config.toml
n_layer = 8
head_dim = 32
positions = "rope"
rope_fraction = 1.0
qk_norm = true
tie_embeddings = false
init_std_o = 0.0485
weight_decay = 0.042
schedule = "wsd"
decay_fraction = 0.811
Each number is 500 + 25 x the weight over the matrix's rms, rounded and kept within 0 to 999. Layers, rows and columns count from 0. Numbers have three digits each.

# layer 4 MLP up, 192x64, rms 0.216, rows 143-176, columns 0-63
450571483514547475545477479494486512489495490507558473484493532521473493488424509497482493503503511493518467546491507508502452512481512497478513414514469531419503524508495496495505531534505517
504489472471504497514536485501463488538482507486416480473507510539520519529482452536509482520512472553471474503482499501520507504512476462508495465513509484502509450495491500517514440480478490
494472490533481521493491452548498464527545507490501551504515484512502491530493499476501497489485477512510539500513468505454521488490509494488513525500517458528526498530534494524483505484518512
517483509504535496547543547496460521514495476533517498540497529504503477461476477513533481486494498507473456502486543475541495498499502482506506460450524485506495463500425495488502458495514483
482511485515524496527470485543462516504530480520507502501482519489494496519527493506527546424547490534478494487507486510504504477488446557494507460484529489458522521490518499482510502550489516
487508472497483508501495506523516521476516494488499498538475437447519497476503542475474525469513486470567484468507547523515439510471523536503485513496526543498519490491533473493454518516474488
503488463508526531498469484501515498506540523487507424450503501504535503512481499507502495460496491510497538476549495490486497509512528504488505517474524535493523487503481535526490504454513517
498499531562534482468499521529478488491515496475502503482546525501490457515506484530495484512443500518514537503481495464491517501531500514502542493450487492519495484485494481490516484518529532
476516506518495505484503502462500508518473516456479470495491521503464482490534510508471509510526428487516496546521520495518475474490541472496448463482465541506499491476476494435511580493514499
517504477514492532544529494451485498459493503471498531528473480488508529466541469511476495501530466531480481454520521537507461526498474506531482499485467473525486457509510509470491480455508513
511513509520486488525489447486468510488500504517457508538489496489509523550513505506484512496462491475513489447536523515494561506511465491538511505455497444494505482549474500487512519490510542
492533495486539450501522525464463525488479469471497520511507478501488500495491499480487488487506491474496471485521489467546519499498485480470523487504493470474517475501476519468505531519493498
493525479489513539489472511492492550548454510492497466493503486427518474529503526477526534430484472488504543498488538474489502438485472502516516497495538523487503539473478491476485536518475539
466510537495495469487541521482529512484486505481521484465523480494463483499506532502551561455457461442538547479481504509482512503519505482510464475481468494483473533512514527491480528533534511
466498473511489536524502536490495484488525474530483483474538523473504535480502475478456485533513514511442505535494537525493491481543541517567455503523516472452513474455493462399446486464454474
522508466479496534473492510479480506518525486476488456484490465530488429534497510490484499493531486541498468530493519491508474504512472526490516479485512559505538465470493530486467534468481483
517493542504474495472506487530494504544512540525475526481476503487499530517470536470538534459461466501556547438484486495495542446482515507512528519484510476512532490513491467516534516528521495
500512525496503493494522516502500484495487545504470550473484501516492500546496489469523537517488480450519546509518518529503514481485498496519508464558520483485472533510472495509525511541484477
507528481477499492532509492455509495487458511525504527486478535490501527515478458481497488542482508532542522519498482490479508513492491518480478513495477482500519497479532520492483496516512471
537495512503490460515512540473486519508491491449512505551523492471507464562515508478531500487507477454485516471531520507513534480459454516536517478481494467470529514516468478510569563544481463
502522453515519519529453544501507552521502485519499469501492515477536488488504541516500492476469492500420495501503476486532520501496534446465490503479516523501499505539497487499515476508490482
503512497511522487481479501539483492526493510514458466502497524474501562483488519502488454473489495500523471536462523492519497429461505508487497506490518475526483477517474484492565494471495463
507497475526449488499531451478491551526487495532481506490528492476505516497512472503537512481510510476513509521475466513470509503499509488495486479525492479436511502504494510476497558494537506
519480474494486517467500483522499476539490502480493453445508467491509501481515529502504488503499519503482470515496481531502511509467465483473472461513529488486484511491535491519502432517473478
476505529531473537531535521481505458533514487490476520486536492537483465510450482475504521534494465502509520505471522520447469494480503505516496524525492480525523510526479501524487516496521501
502505485481489490506501503522462491452498553508530529509469481528522496504502479521517474551496479494522500467465519515482458478479498471483486465468486486539467465506508500485441479510520545
479511482478500509507507543519504500452505511493514524547479445491505499510485499498483471486519497504533515483452499537478506488479485463514505517502521502533537520502511529493440490468472519
506483547492472521517555496504493488524492522461500529489517489513480508486494538536496509516494467509533531505520510519519480528457486476469505467517483508528491542492494479488489487553503485
481475507530479495541513465513486495505439527487519492528497507499497487449510501516494471509473474499501494526498533484520488541513472475496501477472506495496471509501445542460479474499473488
472512500516528531481537459491471533491490505506484449458453499507479515452512480490442465468521492525478466526582510478512521516528481491506496511537551510512519487492482490506478526490489487
502470496528492538526467528526532518509496448516486483496534489533473539548500506454503539478506518513495510478519480484515502548525519499466516505478490503519563472510505476506527492498480497
431490484495467496519488427490468522499494501487478520514515554499469532486467482477490488535517495497494474491481473479525494489475476526494490499518485464495459498527548502493526480491487510
502520483498524504488490493503467492510477478450493492511474507478527484482503479567529528524484474484510501525538512519531544522496471490473543517519517504467545528507516532494490473478504509
488498464468489448497456508541474489540503525440529517519511511503503535491486533544492499505496498484477493473502541471512495481458500519440517500484533532501510480489485488461444522540493521
# layer 4 MLP down (transposed), 192x64, rms 0.215, rows 143-175, columns 0-63
490522462455535536459468506504553510496540541526538499470501517519523474462490485501471453455514491519451460537518496517521462464466537499489441514472512566492505470471538529509467525467483507
522467505461516530472480501501513496496458493480500482505468451504501467503483470495511480488526521508514475488480480477518551547499512530535520556542518525551454497500510508491500457477493507
477433492494507493504503492536492503535544497488448504536487483502478494497511502511462536496515511494520522523483512514475492517469496502496519506515526534536451520482532503523488472461475536
500475524451468515487486497480511481487509490534503475477527461511499541521560499501524527525516531517514518503514444478504498491472528498498478495510520474435493473465462478466491487502471517
521503494485492503541503473493501535493471478530510458512523481554466484507462466489519532443464510501485507519476501483477452464492524474522499496507503483507520505490485489486569539493488540
507503541471477517529454487510475500521512498527543508499539495480480533461530497507474486504499509543463506492509510483528521470518449501437532511504477497477524547538465485525497476461532516
461524536533490478513480477475495489520501483515527541503514503545496522505476487511443511513480522499511500492541478513505505492485477483507507492484489474544492514520460483497492495504526498
506509488528501512532506504483465477482541504513514489457524491472495483524495503491518527517503504520446464484504520493518494509508510489503491538501485471603481472503520469495464512506534507
491530504440467502497528506534513536522525524525514502500470492543514531493491459543539497505507506472463527462533508493510502529518486448468474480500508502578497474475515507494465484516511536
509512510462503526520476501477501551468458514501510479524502496510541487508505485468488485554481541497497500488461542556524482497493474503523508496524518472444515456525481504487475518457500496
470487515492523481517509467467503477480465513515526501478522470500517513444474549535537524478529507478532523507500517541505462483488467512521493493485535520542496468487504504526472525520508501
481491492523456526549484469474512508481508493503468498500508506464482465505476527529496498456483495541496489493520526475496486513492502521550522523487524514444514540493504487488487486535496450
533531492426528472492495469533507546533510482524475496521515492462483510510517518495518494497481471557490544471512522470519518476467512505496501492475492527464481523501476409479538482483497561
450484541464480512509491471495507513546495480518565499489526496493472486479500546500533518499509459490505504475468511527509456518567504505488499503488439517433517520524496539471508494509467448
521512489496467516482463566480512451464503493578467489495501534438498508521471506444460515504477472593475489535454487480479510457553526522525431476530469506470514500491477483480498498502428491
525483468513525503477483498505467506515493463499507499520472486496443499540509510458468498503511528514494494519512499489468537528530468499470555468525503547528514468476531514501487523450469521
512454538472517529501519507493479517496480538538515552487510512484468484479534528538538507432458491467479538466480493493495478475518444472520507528503527489470493473484514476505497510554528499
504511460512483474504484522531507504540525478476501505507481496485526508514500500510481517484480514451520505474480506503509515489482530456509526535542522524539470482461512468490507483486487546
524510472471503482480498489532483453509499519486511483508497524479500537460493493490490505511486512517464500495454489512476521491484490500469538489506480461484522515541496527501505509517505489
512477515502487508485493476426473528504474517473546548502508500456485538514471519491506495497543462490474521456496522524521528508465459479518531455486491489521546595486498477462486569497535501
473533481497472524525528484445466534464517457507489476448486491477498491503469509483489496474503472501499495525475494475523471484505516478462521517495524489445508503477502464548506501476507475
513467527511490530518507476490523516509504510493499534509511489500499443529496504481515540513509520500496507471529492496480487486515532503526536552498523496608473499472498480493469519520508528
474506505508524532509511494508504512518487476507518494522505447484521571494497520492524484486479502474508499493526465494506561559496491516514438452516499504464480502533490525501501487521490484
512454529471496533519474511499496513473495519539486531505490517441463531530530469516495502465516459485516511530463491524479498510496510481475461484507492483524504508498501485526505512479516534
521521496483497512508539509479520498472476470481486506527466516519542433512472502507488509486478480514526468482523496448521442499484497488456539486492481470501489514519514518490474480506452522
505531502558521475482491522481461481504482515477493495550497511518503514514500534520485506491487502488503499516521512464455502455518465502501552518475491477592501480503501496480488512485513505
482472496501505473527459541485480523490506470483484519520500502509508504525499513500514478523523507484515526488509505505491518484492491444489472582482505482554501479548501492504499494453518517
482462481483471494497445522490495489473523538496496487519522516465510510502555496499483528558507474497485513487477480501501532469512513512518493538519482518475497521509517508498530520495547526
487518528482485488481528519449508491480507489504495491501511478552509503490536512471467492534488505498500462482473516480528446530470529496501501527485504518462511545514470479472495508517508474
520469492474490499463600488468518524496534520525469503497489490497503504504531467523505521484518522459496520515507494483532464509510498503442475448475490487478459470478523506492491504521465479
497484506497491495519503503473545518510481456441461541500460496490517474498468526520497517502496483492476492478430509469512488448509497521505451561503515511500487504489499493495503477498514501
513494523465503514488500498499474533472464538533483481480543486531535513526485473500461529477535527526485481512523530532526460496493515479484519457512494501458479491503504483513494473545491504
488498477503528493503531511491496524480513502521511538527536490525507486534510487499454498471523508506465506490513519454509486486506495519530470480473495489422465470488465504496543499538478507
# layer 4 MLP gate, 192x64, rms 0.237, rows 144-176, columns 0-63
491538466440503509519526490489450538495503492521483464520448463553484533540480470479524491505506446488459455513467527531531505514497492446507478496499476488505525489531499476465507522494473501
503494511516504515483491516444494544511512489500499524534534490466504516481495522487532496489485461481483539511517517475477489496494521521533523486498520459487530499500478520437504546477500512
538488513480468503482503460466490481485492489502495479489533473532484532469496526487535540508499498457537511508492462506516517504499519532509463465531507479481521467504444519445517493481441500
510492502460517507518519493478502539516445448491511473490526450520496484534478505463533492499482486479502513477469479490465481472490535442526510485502458473498519476496472484480505532490510535
479528531516548505494510464472522552427512472510517481491474480505502536483482520528476455489489550479522458466542555495536517568493523515502533526477492515482478512508514492494521506517534493
534512503514483483488532482499480494499495518485494500511468479483526541511504503506540497489502529541500500468479469490483488525503523518484465535516541490515466493481517539504520482521490494
486508513509486497505541510512495497486519496502509484463543492505486454522503502503539508461461485499528530500415506465527503506488526502453528485495502562523521496450482497503503468526520538
481519458541525498499533470519488477496514478530494488435533488510489475469493489524514521476517528494529451580490466501502483495485525469482491476481484538526433522539505527496464513471478512
515516522450477515482487472473500545521471490479496488501564494548478521528407514456574519482477534527543502529481517481518512512515502469508513455501517486433544455442467517511502477511492544
484492488493549520528532476489479505515462489492469473511512508509526507504481448474459498467497531531435470486508524517522492496504525499501531520512486504525531477501498477479505522503504533
490462525508478531532512492485477542512500534522510483501526489481481479499496500497528505513489467508491485480458520501553472519457517487507485494483543544492513535484477478524490489540487476
415511506522542472473482498466523537489544472513516500464506503539499511546466485489552505500481505526536511499490467489463485508499521477535495487455531479471536465491516542525500467511538485
457532467491512541521500468514483544480482446494518517548461511499494489506493471489492486525508498516476513513498482471519453548471495495481528479505524526482592483471443531500532493486465474
453596482532542496463488509485489480508538568446526469529488507500468526490490534478488504542509505432509514475510500493511445518518504506525522451468478539446512510487488499464510539521486496
511549494469535480522502462542509491485479531483511484539512473516493553534493465503487506469525501502512507491527501500488467509497487460537485512489523500471486504501508507519504467495530530
516535492480480520546570505512491482518515546494512497493461517555480539513489507501447471518531514514496479537467482515484470532519479499539516500540500539497498489487488509476487485485514484
486517498502507472484525476539509492501495509484497525446501491522501497531458484500476556487490488472536524475500493496472515483498493511470516503526522491512459519533463500504511504519476512
529524504527503497505493496505494507496512534456488475511543514483502529526500499470541527505520511494503487520498486483504511491541511513547505504517506470476503535491500519536504515501479487
514549481484496505532486491443477526500473489510526519540497489509471524487465506487502511511508494523460511460506484514531473518509475489497491486542484500483540503474502526465479548504523535
498494542496503501492529444433522511465504496481550506502518495529468473504469492509505526537523518491545508503511518497490470525496464533534529451500528506464504490451496528502486499528524526
469564525505521497479463499510492518477506493526491437531493485467499543464464527532464489495485518477522447549459516507529458489505551482480516518508528495505463483506471524508527484465487477
484534549462513520522499515474471517482527448521527472524501506471487524489506549518518515509479485523517483467478549440533492549530508477501577513500493498505490480511482500509504450469479520
505534502498502514493475450528510498505440471494485473526527507511518498519482487494524512488516514510449447515493513464495500529501495483508489507530505540517531508502476516519496450535513495
460500490502533491497448518480469527482456468534512505515481519492495542527502469527497507429512527528486491441516532469515523533505481501532499488507505500498511519487506492490483469508474502
497496504494467486499486471534476511481526531536532487512490463517525522466496498550502504488492519468507444483486533487490431470462500524432513483503508533518524484491503503469473500520489516
480519508477524478503511528478494477469505515500502506515495444502487533502471503536517463502543531495529497530468524539539486514501499482487507505510547493495508541445478498477472516500463503
488519554483473567500528490506446484530517506515489490482503474506509503481474494482511510492482492544517493491513530512532489492494535527489503506508548518504482516457450521453474487466495539
498511496496468492493504542440507523483530514483513469495499527524467534477494512493501494498497526493523455469492480514532487519463549509508504482530498493470497513480494477519521514522487500
520528530504483466511445498523478473522472514511515525494512489609468514508446548462489517491484488479495498542487488498468492494452531528487519500497503542517517533515467509513519494488511516
456548493526529503475505495471473459459499489515504500538477523521472508531477544458484483487468531516516493530516504520489483575469518530487531481523516478511508488513496474481497508462460481
522497523523534503533512486517528502475490508532524472508471444513487501500513498536475500481506545509470425483487487545516484502490504486487521495508502532472498499496495470515498520536503531
498486490492501487516482481469502527490495515530532511515523503514467498509515469434492478459547480501463488501493516463507450459472511504506489481451510503515486498453528486462511571528482502
512534514538544503498558500501498514496447506500497520536517529564492504516500501500529531526487460506527494479468485494480508519484503510521492515464455528514472503546521479516513456497529502